{"num_hidden_layers": 10, "hidden_size": 192, "num_attention_heads": 6, "num_key_value_heads": 3, "head_dim": 32, "intermediate_size": 768, "vocab_size": 8192, "hidden_act": "quick_gelu", "norm": "layernorm", "norm_place": "pre", "norm_eps": 1e-05, "positions": "learned", "qk_norm": false, "attn_scale": 0.177, "bias": "all", "tie_word_embeddings": true, "parallel_block": false, "init": "normal", "init_std_qkv": 0.0169, "init_std_o": 0.00378, "init_std_up": 0.0169, "init_std_down": 0.00378, "optimizer": "muon_variant", "learning_rate": 0.00203, "lr_mult_o": 4.0, "lr_mult_down": 3.0, "beta1": 0.9, "lr_head": 0.00711, "max_grad_norm": 0.5, "warmup_steps": 200, "schedule": "wsd", "decay_fraction": 0.659, "decay_shape": "linear", "final_lr_fraction": 0.0, "batch_tokens": 32768, "max_seq_len": 512, "doc_mask": true, "train_tokens": 384300000, "max_steps": 11728, "dataset": "wikipedia_en"}
Each number is 500 + 50 x the weight over its row's rms, rounded and kept within 0 to 999. Layers, rows and columns count from 0. Numbers have three digits each. The size before them is the row's rms in percent of the matrix's.

# up: layer 6 MLP up, 768x192, rms 0.0859, rows 379-558, columns 96-127
# down: layer 6 MLP down (transposed), 768x192, rms 0.256, rows 379-558, columns 96-127
up379 104:466526529521528502529434575516483498474504464484493561533507466529461555422546478449551569464581
down379 094:538575483461515511530450491480451534515482494543576455403467497555617498499576500587518467502432
up380 102:518549493527500474444471559490460488503412542412470505384546494434413496474499463516451512448482
down380 098:434464529552473496560532559470453513543387475562496481462528480412598515508460514531541496548652
up381 104:575593572567492427446482425469550401428515517428483486553440474428502500505490591435473520571583
down381 102:568508466509522422436503493529540443558452498540583463482504488480447476503487504575565494558481
up382 109:538500487522476438511595499466583557518524520576543476488517422513517454555539526465483503501517
down382 112:500526529515432535471460494561458476502433457469474586495499457517482525515529447534505422499576
up383 100:448468560636474538491442533415457499487556567524517510466504490500467504546615508571484517505462
down383 098:502515445467532514574565563587549484674466515448557480477443549535570559498503458469549522582389
up384 080:592504483582558532486452506494582432479542575476493616442494529457471560541484485502503485489380
down384 077:423424492502390461513544471532519615574482514625571514500467460553517500471475457453493607463517
up385 103:478485509372454435497535580517529475543524464592489454489468567566574525390498487543514607407489
down385 112:481484382472523499469555451521490533528420470462477544489521512545484476543476543553565516457522
up386 102:498515520592452478505443529570467502540481536466505535511538420514487544465474527446492529401511
down386 099:396527523567585533553419545506468488540499448496483556537403422529370497426500510474543479501579
up387 089:518540391505500468461556496427531465514441524476458583478383557455535438565516417409518544548523
down387 094:510566500461527517546451519559470525408583543504541436578596410501502575488503583605576518464546
up388 089:520451530473541495473468487454505455460544502537452494466509555513515536496536504454604453486518
down388 082:474473556543428552517568494456468530485595443548582534447465421522403481465507455474468529520514
up389 097:477520449511499460410515530472556569483412473529581497416552503424435508516513432483452492414514
down389 091:506464436540465545464461582437526536460621494563417472465401563563419520528520572585611524542494
up390 105:534434497554498509598542570524544545550420425498479528475434589437476446551485511450483545588630
down390 106:511498583535509519526485575516449565555497460521498481532459539462538511558477462427469475511534
up391 106:539488495431515522505560505523517478547358561519508508575499494494436546423424515495464524626524
down391 112:502533544502428510499493450444512485549327571548445494477430580495545424478449573531474441469444
up392 102:480427469543486469477500480539533469515501521512625496448508456504568500424394346421582497452619
down392 104:385567494582442552387445513531492428448604483462439495516375459440488526458435379549500422465536
up393 105:469509526589452496454495462491603516476407561463460526564455556473599423462586469624474464489498
down393 101:559530465543501471426590526507407527631592446497562439490544495533523564499486472438491551520478
up394 100:514555476568542545577496444453566485501480407522451487513515558543424475554569565526534496462463
down394 105:469480483563448506538472495488473462502548445542491440415519513597423525509536526481480570512524
up395 108:582519510431512484458423499580506484529467505448555527532490561489514517486428351526518481554435
down395 104:403435429504467506438449506461484548537561561413508529409521490563441557572469603536560536450450
up396 103:464468449491495491448549612457505587587578412441523487397565549529469513519500494503597439526541
down396 090:511536555511481501546407459491613458428329580564498541538484524453559514503488477392506500427454
up397 091:462420502566534495499518548427511465507475491489511481522466414544467503456534528453521597478552
down397 085:410608526442543494482497505465489569552516560597456551512488521444479538505542553462448448479436
up398 099:468453449466432538485557536511495440505523528504479494441461349526539407519490598492545482464568
down398 116:457509523455578547477487559479439523483473480584448553465547543523524468567456565512545621336485
up399 096:534408485457523485537525518425416481585517464489507535553465536427461412521519547495498498503463
down399 111:405570528459558481485497588566539449510486594537545555486545555574446547576496446471474452487480
up400 103:504481438438589536479469554504484529477525515505536526500583444473510587557485363492441441554469
down400 105:592465572510505530486536503348419487440537460457483566481536484579513472452525513494511563517547
up401 109:390546498513541549491532491526493544457404556443425523533500469545446496491568508509559599580525
down401 099:491472490526541514486484642504484553474383470502614467535500484478611544533590511494490422526570
up402 095:532488463476494494485462484451606504526485461500490536434500529389495453519545528530484534483473
down402 101:526573580523491533515520493536497404498486548517484517521513513510519503471493474583487476459414
up403 105:538481545470491538510496502457546523445426569413501525481702580501528484496505432512551462549435
down403 084:506530512566440528467454466457420563518432488528459513501390520499506496493516469412490555483509
up404 112:466446593486533417391535509482449456488457574597533534477470490466476444551483497528457506448600
down404 129:507466491443496469447517514489511578546527536554510495494532504388518496569504578492420548459599
up405 108:563557470505444499536597469493470445464516483588488488570439497585508535568523537519570537535390
down405 123:541523549553508502493475537485477525412543522607471462527457451505566506463606421438555409535449
up406 094:503455501493472521493504435391504501457550474546548452459563513437456506423484553525474549466439
down406 097:583508548421564547505470480558506546498481562503493494477467506527509461549498446520453486437534
up407 100:442543410452488470481472554561525527465501453446527504417437540556448511487571440392559522405492
down407 091:524494612509582448494563533457548528607545519455429441423515508492442522500414497589446436601512
up408 082:557601449546459541524570437467497611508474517491430393526480461452469437479532557602546525479501
down408 081:437364433511505524494480534531472468513422492499502566405495465554473510470456424465457487547610
up409 093:438545475501473508481548477457524464475489473515517540567536486473531448528481460462460552531521
down409 095:555478588542514489567464498518395466517456481497538506496498569466585565430435486519490463537497
up410 101:518478544456502487502522491487460455410580526492599486490512491463532515511504518463559447531576
down410 108:526431481451487542487576599467512495453558590501506595563489418493387564463552538409537520449424
up411 100:592473426510495524475459580557408501495544486447434556472424427486426501510432440400536459523484
down411 090:383537549485523455460491473459497476454475547543593525534531474397512505537500560602460436498502
up412 105:519554484590552532553440465542438542483460464428538490494421488502466526478432398503502616488426
down412 105:493480481565574466459522581523531486506399533452465522559528499558533465506477549577524513480496
up413 103:502516512455496544477566448381450571475508512505476484504463498415544516539531491374534535503626
down413 097:511586582471519389570519454412502605507462531502561554564510534468546557465417510509484486593507
up414 100:458497583537526504496528429531554473490388383521518526519509549511470490437504472465500493519452
down414 109:522477412457488558551544416624505511415537472454444492549521512574477519452409492518500430601427
up415 093:419497461548497485613415489517453460434428483585492486580521566486480502414455546472551515553559
down415 097:483555575450499442534564504541497467518448554528457453520513553559493549506489575529403564483507
up416 106:520472558469567485557488393441526577459439541559501488457494425538484536505501495418558566528522
down416 106:472542460554479460503557627560597416482449541430463542579492546529540579519521522446455385506465
up417 107:507526496560460477465510582433560508481538446412457481467431494563565520536397425518575449562465
down417 101:415503433506489535458540519508501468562526470449531473509440524518438534477539546513517491520529
up418 094:555560518507537613483494463469553525566453536528482571439472532472469515529452484489556452565555
down418 095:426447440553465445514470564538502446454522393510533456558535433554382429485584472524475453443475
up419 087:438528533396506449498422456501535443584429472510466553497507557503503543522470445481528439519495
down419 075:474437462528465481518528568503442482499540596450538453426517522484461495531541500497499523421548
up420 132:540560441495595447517441466519436581482501535479436455505490519474523410473525521329520576475472
down420 128:593579542545508480482440412510463504517490543403505472472438506494526412470519496415531576459519
up421 095:533521595544473487424617502506523422534487459513567476499537523449463501484471404462534553539522
down421 098:502398478482484393495455405449510435487574586488526582522508462504537497440500505481434491480491
up422 121:448541473495486482498420491550428549506452502478537441444504461392565443548426543522498548534515
down422 121:431470466498594474454518465483500511461453497538497481462489482520576570467501469472527525486530
up423 098:559501567602588418576522431539458480575501585552444482494504431569490587448469451520521498606508
down423 088:432476534474537458444528449510423529425625507425583539583559516469485470546539556425464454371543
up424 103:531554579542528574478571529500526487424507488558520413402486602425568469559514471505421533508496
down424 107:482500468402402491524411558491438484489515455529513458490553504475470417521493506472499488447555
up425 086:402529479408571455541459541479460459483530577519446508488460538559460501454534437483561590538471
down425 086:517545454545435474529582502623499529537509486482566511473458503485470538531474512503414403543473
up426 102:452552461490506511505547488398516516533507445554464515534384627533449570405476441499544467495468
down426 107:488484489556467524516482556554523457452565444537467427518496448502458410474528427533547528505562
up427 096:434607505574491624575512415404475509545588565528496459508542500453482455533479581460506492570419
down427 087:539475411621439506528542573533542525491515508543438405511343446509550422502488495517389584493561
up428 093:471393412468453558522618467499498440520580408518467505551502564468505426533524527478514372455548
down428 097:440512441570584441467428456525534586501439482483528514446435526508527465543507471558473513572563
up429 102:500582428483547440512530384495538562530542461520500529542511433482472554458512481402458535621549
down429 106:492476443443492532481476549485560523494618430484443530539534500555454530455445375543434520346435
up430 101:516583467593411418569518496547584469463485464468483507381440436531554473524426488469465546429553
down430 096:460599561532495511445453481530542521503527507635514469477539512442514550404552495465536467542492
up431 095:515384494526479491470552580440507429368441511446474475531506505514579466446569475477436531477360
down431 105:514470449481542430453493388467525410435552508595541486426578528504475439495420482542456447458445
up432 086:531562509473586546487511481479514498558604480583522661538562566551394505542534488519487473590586
down432 081:429479531510434468476475547529491490482535591476558478411421449497530519543518483567505579479572
up433 103:543551392642529433571511469488456564582578398524499551436508501432565566528540506462550489507568
down433 098:530529563513510550567522571435462543403458605507504548465408387538470548534457544455455499457482
up434 116:515548448541548507498531451538510421570392400596440483440490451520523387524461550456449536495464
down434 113:484499551526437398457538552486450528621460555468459502437392492566483555506466535526496496432452
up435 096:503521516486458550592449467427482593521513486489475501404525535512549454436517527454529544491427
down435 090:467504447497469474427513558532499445522434423536520465512454387477517522506440431418501478459531
up436 103:591538451449516493520453474503380480509440572523426490450480501510551487493561578492592518420429
down436 110:479388523556470482575493525499537420476500457538507490530537522458463442454527548627465525484494
up437 099:504491492494511454521464541542575519473489455453467481557503533524479431548548481536546548602551
down437 097:564454510541475472520421663450495574546495527526509575494523415534532415509534555426532518518478
up438 114:445523524454475512531363551478539472388427455541472475550446378473503483509519598479481466504460
down438 104:491485469465490433534445461477553571484556500472514523501464545509493499552476430348576438486603
up439 132:455520478512547517516400437481613482546430473475518461445417506532471414528605482491494555494407
down439 118:401530357520539400520452481552519427547465556386491476516487455621457482479497470548471484556490
up440 090:467573505590567433512407455499538471460472503502456495423450526541481543531609414393495470497577
down440 088:574509530512531562472567541561438532490540518532425494463597528469499438475526546594480492435443
up441 098:449490469516487535397419536553488558595459421449499537521498489499532475398492504466456482479587
down441 105:430471560568537473511551495486528536457379541561482601523420543582461457463442410553479379487496
up442 099:504496488539536444417466519411465476418447482566444506527471536517561500408452482549579428461522
down442 099:536502461533452484438536482508462533507592482567495538467481495515476518452611566546509449556566
up443 091:461501485431543556558392462533474509491454512423480471550529556534468479585576568451449518446570
down443 101:439465497488475460482542507493389458517562524543524489405498418536515500500453441485532487523517
up444 094:548419477574514523529396491387498469421533548560464674489464422519477452506575518437506546500446
down444 102:521533428448478435540489478616421497521410520365595524520523485501560564517612467522544496468421
up445 113:485520548551444487506622484445539544517429499522497553491458481535572484661442452454485440534455
down445 102:509458481457475475545532556551479503543502596539526527558466525439577425520463469576608528477512
up446 109:448498532542464501518452472470526454480465470472517540507476411431476502516464447500532509396488
down446 110:520528430529404435522499481439359491430509557517515542496500527447592479510500489523435515590561
up447 096:456517467511596492491535459447536580557339448408478601554493497515473570502464554450586550466498
down447 100:443479525537530494488481517522502441550485539516596417436451479469510413507526457518490558449589
up448 126:479484534538491497517546482444474520500494452500456524488517448567620483514544554472495451526484
down448 144:523541557524557481485494556455476490558451553489460532449421559535663469523402536501539367428413
up449 094:498548512561587440428563521478425474545486585434461527636376509473519533474535549494515542468516
down449 092:440550490537626513477476524518542551537530419539451537401492510482484531548475490483558562466447
up450 091:520470473458490554591562492545464496522608514558539514444470507527444571457421439447489520483467
down450 102:521463588604517513424430482472592484489413512436460432566492453509539529420529517480526546417392
up451 106:534525503541482460428468366474502663480550423547427552506514481522472514457594491468468520495557
down451 111:520402514506493505504539469505549545483518506571515514552444515524416568500413436524553464524499
up452 102:555483555463463560406488595416499476558515421464478600464404436481543521585481568517498553432540
down452 104:592467479403462547486471544578431441562375454439504397507527467526518458527478455481376485496527
up453 109:516526518554583477525427459546455563480430446451439472523511534519529460468503493445514535451506
down453 122:511584441340445483521489541494543471517563560504547481486479485513501485458525483512556506449543
up454 102:409556503451361511431505545542432476546507447497461551366495445490524506522543512468459473500511
down454 110:611553471517455486550559475503465508445484571474544569439532522502509458455549506624420544543449
up455 093:479433527464569491517512439477530475448520447456515567508411584448529484439559447482519473501464
down455 090:517634377551390544525490538514499429520485416577472458415524443592528549530485566494448447406481
up456 116:540476520565471536483480528479492440430485592498478479483540458366486474440523543514428406442421
down456 104:447478576583437509420482536535474501471551551469508522537421488543481428491493526528485428528504
up457 095:509508449536476545527578467495510498536505480479454440529464507509575559474499511485434486600581
down457 108:566561458420503517448524534541475520532499422452489480552516553455511478476530560505486414417429
up458 093:574519509404490481560466560446542509531482521489539474461495532505413571469428607547563493495491
down458 096:468503490556499495545540451529521565526540445454385470518544478435551487518537455539456457428507
up459 095:434546457452471541553471485564455517480571491458525493583470490444542474494389540499460477467522
down459 094:519555556496461521455470497597466488423562471516518480473500464552501568504493640484509457461509
up460 082:537475533508527500531464523544552505550500453435482467502546557438420434548551511455532520533495
down460 079:488474478441470479565516542614500534525528551427571473504586548554524511458496467530458593468558
up461 090:524491601483473522506453539449499553541490461425529550532530523492480489534557478459486588524514
down461 088:423570402464509547487590519529511561605495586492536507413499517562436522524493446495490433508468
up462 078:561533509458492485500473481487531458509486422528442480580493473449476520497423557448592525528558
down462 079:410468486442439557488590529523457492487548513523559553477494522595604450508529445589490525439504
up463 097:525479502500554433477459539551528568440457459449515510429511478482476525505578570428504498514427
down463 103:521559511482553552464517473481441461552485526469462524521604482501498474472434434550421533568487
up464 100:566536588433530547442575481526546598469450471566449561484499504418512437460501416490520480402504
down464 105:408463409452557489565549506513466483427527501512503511598512544511494422436438493497487506597480
up465 102:370566570514506376491497495532540557462471529541525510477476508505500479457566451472533539424535
down465 105:504580495526532572502561461510525452523465522519455479541432446488491543435502490533499531533442
up466 092:617453394488488590544435495500451489555536450568519486498481499512444471506509570523493484400553
down466 088:425582535422423518521462474514536586561493483420441558479432491539554523535508441555490515453517
up467 101:454496520546457499497542495495474521584472535467447535686570554478508467489473489455565495510502
down467 096:614424501529519543462555476520531505545566492584530464415424470473533521454434512531436542570531
up468 095:558485540447480559490463446531563465482534479498508539489526441498574535582532422530521564494558
down468 107:573494425469408541484652496451533492517466496573501446525565506442561522568444421478486552446566
up469 084:539550433563549583529524525431503552508493512413546467534503525469474430556558597468540421462456
down469 080:482460424505452548490502510462458590535632499513578486461594453536516491474575428478500479432539
up470 098:462459502498442503470563486452565561516439443471471592460391474481566383581578541533534573391532
down470 099:533480582490557552605436492546442511593464558437572477518511601424530566426451463420477424535464
up471 109:470507519495442481454407479550486566434503450485553523557507421404583478435502550466494453541470
down471 107:429463479508480467575471490552489524381435433419503558583513476440547503546568463549477510547466
up472 096:577445412443447476477536440520530486566429428517471524529441547541534513586515466491491484460500
down472 093:515502548523637438478419408501574485400501499397508523547535536457400443480540570489460494606509
up473 112:487494521485581390527467473494521572537546552466519519470534545507525519432504462496515429498463
down473 109:568542460434552443380437522586530492552415512494514482517453530538537507439443506554515492470422
up474 110:613573497551479473510438508556386433464516459539431528506457510501469505631582527550531462473439
down474 113:507486471549508548508535487579446516458585518484445486499487527423523515490413525516459514530493
up475 100:486482479530569510500475438546451541577517451470478491600523500483481520422491491535547537446459
down475 093:478559560511467481451541590500492454435496491502546506456459534527473475542476431538503440528543
up476 098:547444479467480496541610552506576433587491464374487513446426467460525467529477500558516524557440
down476 106:395578512491554525519448459495490380510490518512419474581551521536503583558452534487421428536467
up477 094:447503590553549560514484455510574572598411552618415466589523555478428445486436501469566519568524
down477 089:568545474574483491469496576406485472430521470457511492461552501451468564484595561466436518454518
up478 095:507521498561482551504394472510484558378431443444522479451530495511465512427501545504465515500563
down478 096:522478482492520524443588614501433482571596524518485520527500559441618422624453481511462447382448
up479 100:508525491418494505544566513469498485499491475543479465506500533484607540460575491431546485557488
down479 097:527426522543586545468442482540453528473537542483553556546547522443375459527472536553484500387421
up480 096:480477551441547507506585504554592530474432498487527564447468592504572527536491495474487537536408
down480 099:478520454558520549435535417479379437503530500447469459533555540511493434408429543488558406504568
up481 091:510527505409525480452452563457516466537458428459497547502468478531488388466497442528487425465477
down481 088:496487473417520546564440411550415465411546529505556469431532503475478476532515494456470539477449
up482 107:508480473469522596558460508463542542495454530488535512502506514439439473499502508528601587504462
down482 104:423550500426520424506509529448515486375495552489515466438509403434521588491500497495648441474483
up483 099:550521475518484525537538513425525496527472506514517529510470554482487405557507556543572544528417
down483 097:538465452478494444477551502542492408479509431516555521499491518484491509555578416423562518500530
up484 098:514572498467347445571515509431545422521516478437499539420438397514502614485447479526532561439504
down484 096:518507493559447463457502512509531498553536593524510476486402512460510424479511513476549532541491
up485 112:573523446463525468568493476462528421500544509503506501461515458461544498518526446512472434523533
down485 114:458523428466575478525467528502547474452479597548567437485503560433562506464528379534522567568634
up486 097:529493568555554501549512617510571484471546482469510493472390490472512538383535506608471512508601
down486 100:565492548418479586546591476473453456459438497529548501475515481540530545531526492561423438479455
up487 098:486431502519451448514450481441573457504590543441423525564414567543527455358432457421485484495505
down487 106:551621478463482539457553496573535504519406450573508488444531484440458517574527520567507539481511
up488 090:450480556425486527474518436404541499475467500487521459542471535481542606477475404486368554535493
down488 089:526448497443512549451493489539558512545520469535451543479445391526516438457520545491597501436495
up489 089:542533486501570491469491576513506451508415433515454435530542509413562523500463499484448503525558
down489 083:442351576450490476547553481461493588437439513503364520452510515511546520502563472422492482587461
up490 094:513503468506452473409503576472547471455600464519515499519399463511433490551568529521523518542510
down490 103:533592519518546516588483476551483506488466567435453519491597535479504500451477499475647442476507
up491 097:503415552459443496578477523451500495460531514514501543453565512515542489458513432502498522627485
down491 091:551543473469556491510580474508506475514540529476464420518514547516506472560551470463557562554504
up492 117:498473498536501570436575467461517484448508549539454475500558523418549498413510546503546553473513
down492 118:372523443560519501530437461487461565504467446497544492485464473472480545500509545485545516471519
up493 110:488471495492447597473513359482608526513462433563470464442556535437515441499543511481433549405507
down493 113:555465399473529463445489553479485486467498464419475540515494572555533521498434618445491528540535
up494 105:448431540565473446566494454468532482506464362496460537526472392460444496433586527466503559513498
down494 111:523448575477546554588431532550452499474501482463433473524434511430501486441441528532465491562475
up495 106:542505555541459440522424431445486485543573507535446520473415541508531436501548403573496493603415
down495 121:493538516488492472496538360509514504538562480542471519477499547487509448420518459634469615459434
up496 105:502521442541528503511563438488425496537510469494490511428400450393446489590482510463442602505409
down496 099:529452460475399530384447422505437582531470486463542512450464496538488507420548519594405493523477
up497 086:539502506520492560500554563540495462533545499510447479494489432588570507448567409480535468497506
down497 077:412508538440442482465465481544502482452541476519573504506542463496468513515448591416508450539502
up498 103:554478530414563530376548516459504449510454481423477569496532632465464506511503518476492529543410
down498 097:386570441557532550472526489495453448532462545633451455434481502484542490509496485422501507508545
up499 100:506524537518560498573471653492475540595524506449398475456502532493551547454464491494476520474478
down499 095:501440511451521462441421465537517549480436455440618569538411494464381494470493471544471518469583
up500 088:492515643449511477473548473451479513497555419549506505530538457420480382489512519480509436466402
down500 091:432486478538411535448530539505434535598429569446488563531453457487536534482519472445520572489495
up501 095:508492477528537487510452463468519562450506543431530491508455564585525579461565523534439504552471
down501 109:431530484519436524526428524549526540423424498477484506613510599441519491585473467541545471559537
up502 106:548570501569466430542481458478541495513636389563468529508519444465517612582477501435504514457513
down502 110:479581435418403490418473551546483466597543413517527488575556551487482488527479520510450394443516
up503 092:545482531505449460504564459484543499449489422487545473532531523497461564457461470484388483521551
down503 097:448544478533536528512563544561529557559554493551493601581450500582542445521489529543530499493437
up504 096:447499448415510480482493535510445493470498476462457544460429418551524485515643493489551442547507
down504 104:521492519568440496521501423525492492523553484547565531657520495504373540437467473550457589456450
up505 099:516506482488517444378493516475501542491502510498441450548506571432533452461480499506496501551478
down505 097:418525533550479463555517519430498473455525480527537485504515481542457569548399532602489513406499
up506 094:452452487436498512541410545519488571464482500473490427506502487431573519587426480485540529480601
down506 095:557598512558560496533428540490443465528551468534550536520445507579428490481472471533453495537461
up507 098:545531503359472446480447485446469539518517384430504512521487442521478410441528527531443501445523
down507 093:521489502556438548462406543461526572472506482551545521422416534489447479576437500558511525475603
up508 111:518484566560509553481437542437421492514455483467437477473578528455516478551471555478541516378461
down508 106:568447483477537506498532520495544469440503520559497503553474524508536503554589524445546548503530
up509 100:484570579463513457532537520563380568427558419496522502479505518482537422574550462482477539557416
down509 113:515496531446526510428513487492513364516555566492438467426488517539492517440485439538635540425562
up510 102:586444582430577425492521474465500513387476412487506496493568549461467424466514461529470576567541
down510 101:561452531471558457452527464475561487533534600511444432391527535503491481489482518540476486628493
up511 108:546598498562506427534376483482482507474479467512413548500514493478478436538578396458491469523486
down511 105:544452396487474552537453534523480461501604500471546481482539427538466479563561483592480522480421
up512 090:487438509597525491524533593510473534629550582478545508503392490526453540495492434520494417578537
down512 085:466471476488451578470532524526480419382487449425448577484523470508446512473603519474486518461471
up513 105:511530501488444483469489509464486543466496496556538550647600483441456521505474416418557548594606
down513 102:472490496515501508466492528557455592504504532447477590475560485559471507518425483477529440465527
up514 103:491553437476582492433454507472454566440382425519482527559521620497545494551501481455591552526571
down514 105:541583548494503461457552568484450407652570537560576475467504427415512521504465460522444465400556
up515 088:456572552507427494518456543484559438444514471451517485462562431454418433537478589521554565516424
down515 088:521453487438499405500631516552460552582495456508494490541441533529558541463504439408427412517498
up516 097:473514450536507470480544509490529530540451486496491572478507522514579451534466494459486473508573
down516 093:496479479471537497438597607511558433488527494431456411545444497404484550508494533527544536473493
up517 099:466503470497477537486428599498542524604477431414550529493482497576402562592421484556493537448555
down517 102:393544428475504543471444497535577533534480537553401510458528531524513461566465413514473587549527
up518 110:518474583569521512510521497492496479487511470475487559454563454591508498420512485444533519512537
down518 100:545477515488439423472557480620524529505504448396461493510520436518501495576535477477522508506510
up519 122:516562401518558396576460652491536558452454471494432546512495555497450500473543489463566505528492
down519 115:533522512522432440456441501503395533569541520558426593556497506472533486450507502460526472556530
up520 099:519504513585419446537442488495460473568534421574541549546434538486542572546522468556434436520581
down520 090:497600521481539466532501537411574452491569557504578564459454515563554440456553479488469525448495
up521 107:523530516489394528507357501553493454473515421575438547529519463547471528432550504609441441508517
down521 108:546484542431517479536506466422543578582522448418480464511528536531401532532446541420510448481549
up522 104:487455506501480415503425467459532481532402514495460462422498557529542508501524534543444457430561
down522 095:439561534481562524542562567545451515466559490504453543503543520504494559547439493505583539559522
up523 106:546480491445483416487627572569480464531566488510496460475473491518559513525558550447465627548554
down523 104:429504574484525513415465525594457432390422503490527519543505522457500564413494480432558475564499
up524 113:496508569553516495460526563549451398444501529486444502513508491524411517548535476495571409528518
down524 118:540406502396579499477523424491443484579532482412551484538553604481547578562565566475498482604593
up525 088:536481515500571492451476524473452489505458455577528531495464503536481476575400480411573528471552
down525 100:441510479491483442515574509399428506543528482478512455524471518537571613467526530561407468461394
up526 113:449588487537441506512508556524484464360439495612505555623526439465472526416513548529478530451542
down526 110:599564414532520510543509534502507491577506407535448437523485528543511498541607571572584515535557
up527 087:553479482525586554522500481438403449486530526486417476559488404477419553559487446494570444529525
down527 076:425441602512462562532538501531444551538518530510492501512571582515582517564438496459499473446489
up528 097:542465457532534564516537480515533601469533379494448504426530516531556557578453529467433515488515
down528 099:523497552514531541522467466474435437518418551442376540509447454486604482452527515501523514440488
up529 090:521389479509584500557567500490518465533471446539567496452459520519534549484467462518505428561567
down529 099:515486504469510474450500428491427464513465559571378424557510509560543557446431511530543450491462
up530 116:547429570479453549547504503515507470457535395510469493358454468514455585541536419506469654476579
down530 135:593434515465476476486542563524516456552591514513498499458364478491371461497485467477542533366515
up531 104:501532569468550553493471516452461341437508454447516450458544532509527575500543402380519561532459
down531 110:453486513539562520528427532423499514486522466487457553449495505453418476524466498486502501496473
up532 094:501535492590502446459535425437604515537517491554476504530523533467518422584529442530475510539539
down532 097:489526416468522556453500450449494494505495516569538516535527539545569542453501577463611479518522
up533 110:435492446562558466643555470485478550505510429587481550563486558485573571496560457472552630519507
down533 112:565489630483475488483494612481436515539451458526464374445435513504499549464391572517481481463445
up534 093:509486539528583537515539546535457543554483484528445503439470551471383507419522434474515488530465
down534 094:582463487523494506624405478495466446397504519469555451588529492485541434576541514483506552445551
up535 089:476484544582559575504498511516514466534478395547425399497466529439485520502523556463494416417501
down535 096:515405501429489494541543560482384500523637481532512467430581485411578414435504474464493461466461
up536 098:522440551554510401438474604469550545508474391541512534533488469449504457542566514515440532516451
down536 100:428410463472450521514570527482583465465543655454510433445462457478450465517509489569568529588506
up537 098:402467442478489443400544469572584434562551426440548501514511562490512485478544533522401607541535
down537 095:588530522539477453402535435464649478501535544485447465542489488528447512494463498498389440496425
up538 090:468452466492559517535446515476489474428520465496573591442536535493565501450528394520414600573517
down538 085:511519549512468517502603497429496509487467539635490480437528556492454514509475537519408498486450
up539 093:456546493488367511466460483508484488479553478521503468461407469415445471494499515504532555445427
down539 088:612453526548461453507489478544538475381432557510510403535465544511512467596511481531444517505530
up540 086:407470535519506510439459471490547441548518521512475481521540486437447515536529532464496510455501
down540 090:537590490557524487455559496558495583386483510555515506565560459542529459465399452515487553539490
up541 100:480512492493498490558473501458516555485525479440405489474476509427488482469574520465436537484521
down541 100:497502544433528425556441538555492532523481475472568525499477589535488496538491525538505519620439
up542 105:592415502502580559497450503476459512383540436493499522479579506415573431467483568523498576568536
down542 117:558504508538498468433541478531573442561445488463457529514507505485606448488428427474495412483597
up543 099:594584558581561568515518453427494462526558543492494524459512439463466489489524438461431542471429
down543 101:470499479439505488534475495367590529597490460446523545403519483502497521531563595457582491503507
up544 102:496536503516502532555409452486468504364508512449494553494593470498401480457431573488436496563462
down544 100:511518576472426464543548539541515531515557469573526470461490515411610527474476484430547497441581
up545 107:667534515540418480449431522561494436379493497474458576547449552479462513488528480492550525449449
down545 107:484502505431521540450531384530461524504449480557501571507418480431569405464462550574515432612506
up546 108:504466557423523500490481486566381443508510563548480497478468545442465509520531540470473409441547
down546 102:532500453584486421544405542469500575583526423480395496355527472484439487580613462505515475514577
up547 099:512389464567469450473469491564515456566464457503617458479514510503516468464455556491483507593578
down547 099:518550501512569459435427464482537522521483483543521437486544548488545494575555508516624521494500
up548 107:588518479521456500430521569501533547480597427481521489519455565498450513499489504484585500456427
down548 101:422417422377494557483373514523516465558413562527506495651511518455510444507585464425514495471563
up549 095:470528557605554527502437462429481504524528562470481519505430555469496483516507508531440490406585
down549 087:509498490510448451525517608441488529541543564508441507519519519536560540499562485558508537478378
up550 108:591594535473497471508523488479486542448532510506492419592521570496473483510498511420525495491473
down550 093:430436536532549523493405518534464446559615511482585468486491451490443519457542485508535501494536
up551 117:529599508614451532480458522506493469566486485418517459483525510488553446528543562500575535481491
down551 112:545498592516430561415546510482496537486492517539482452499402450458496410474413502469464526509446
up552 090:481557493532457507538514435478602515536462497558529527512459458511457452518565494494520584542486
down552 092:481447443487471514538482529515482470486504592567504467500436424477432462439574582577467446475570
up553 091:486504467514460461516502573498476440598548544499432497500538562453425412519552491511501528501460
down553 085:555448493500524557541527473513587542378468437485557549492468486483624573488470513391501484489536
up554 101:542508564574418505492401578515500479513537451559460442591563477535427475513611525440572531540471
down554 095:424554450427543512636528514517492483459491531418549612430444485417510510491459453500513537556522
up555 107:464479418505590450487524429500531459428445594521519494521519590474531430631508497507466440564535
down555 114:573474570450342439473441525541471497610395479491480502605372483490572533495487473479448419506444
up556 093:461438544480414474511372398491470464467491519501463450592402482424577490563470514547494491476505
down556 095:498573537484489591471562476541514478550473547509503577572628542580464456496509470449563513595469
up557 098:514387480556555456448490521471515561561533507567497555407467455444558461564529474473514512478429
down557 103:567571420395506456568482490533459488482561515489568458493581471504495481469485506583512406501560
up558 100:420526479548494529478515466551457568458534460505474458548490471567510400412510530447567494431552
down558 101:436508435522536498473560489501522496510516582547528495499471498524416525587514484582547484561495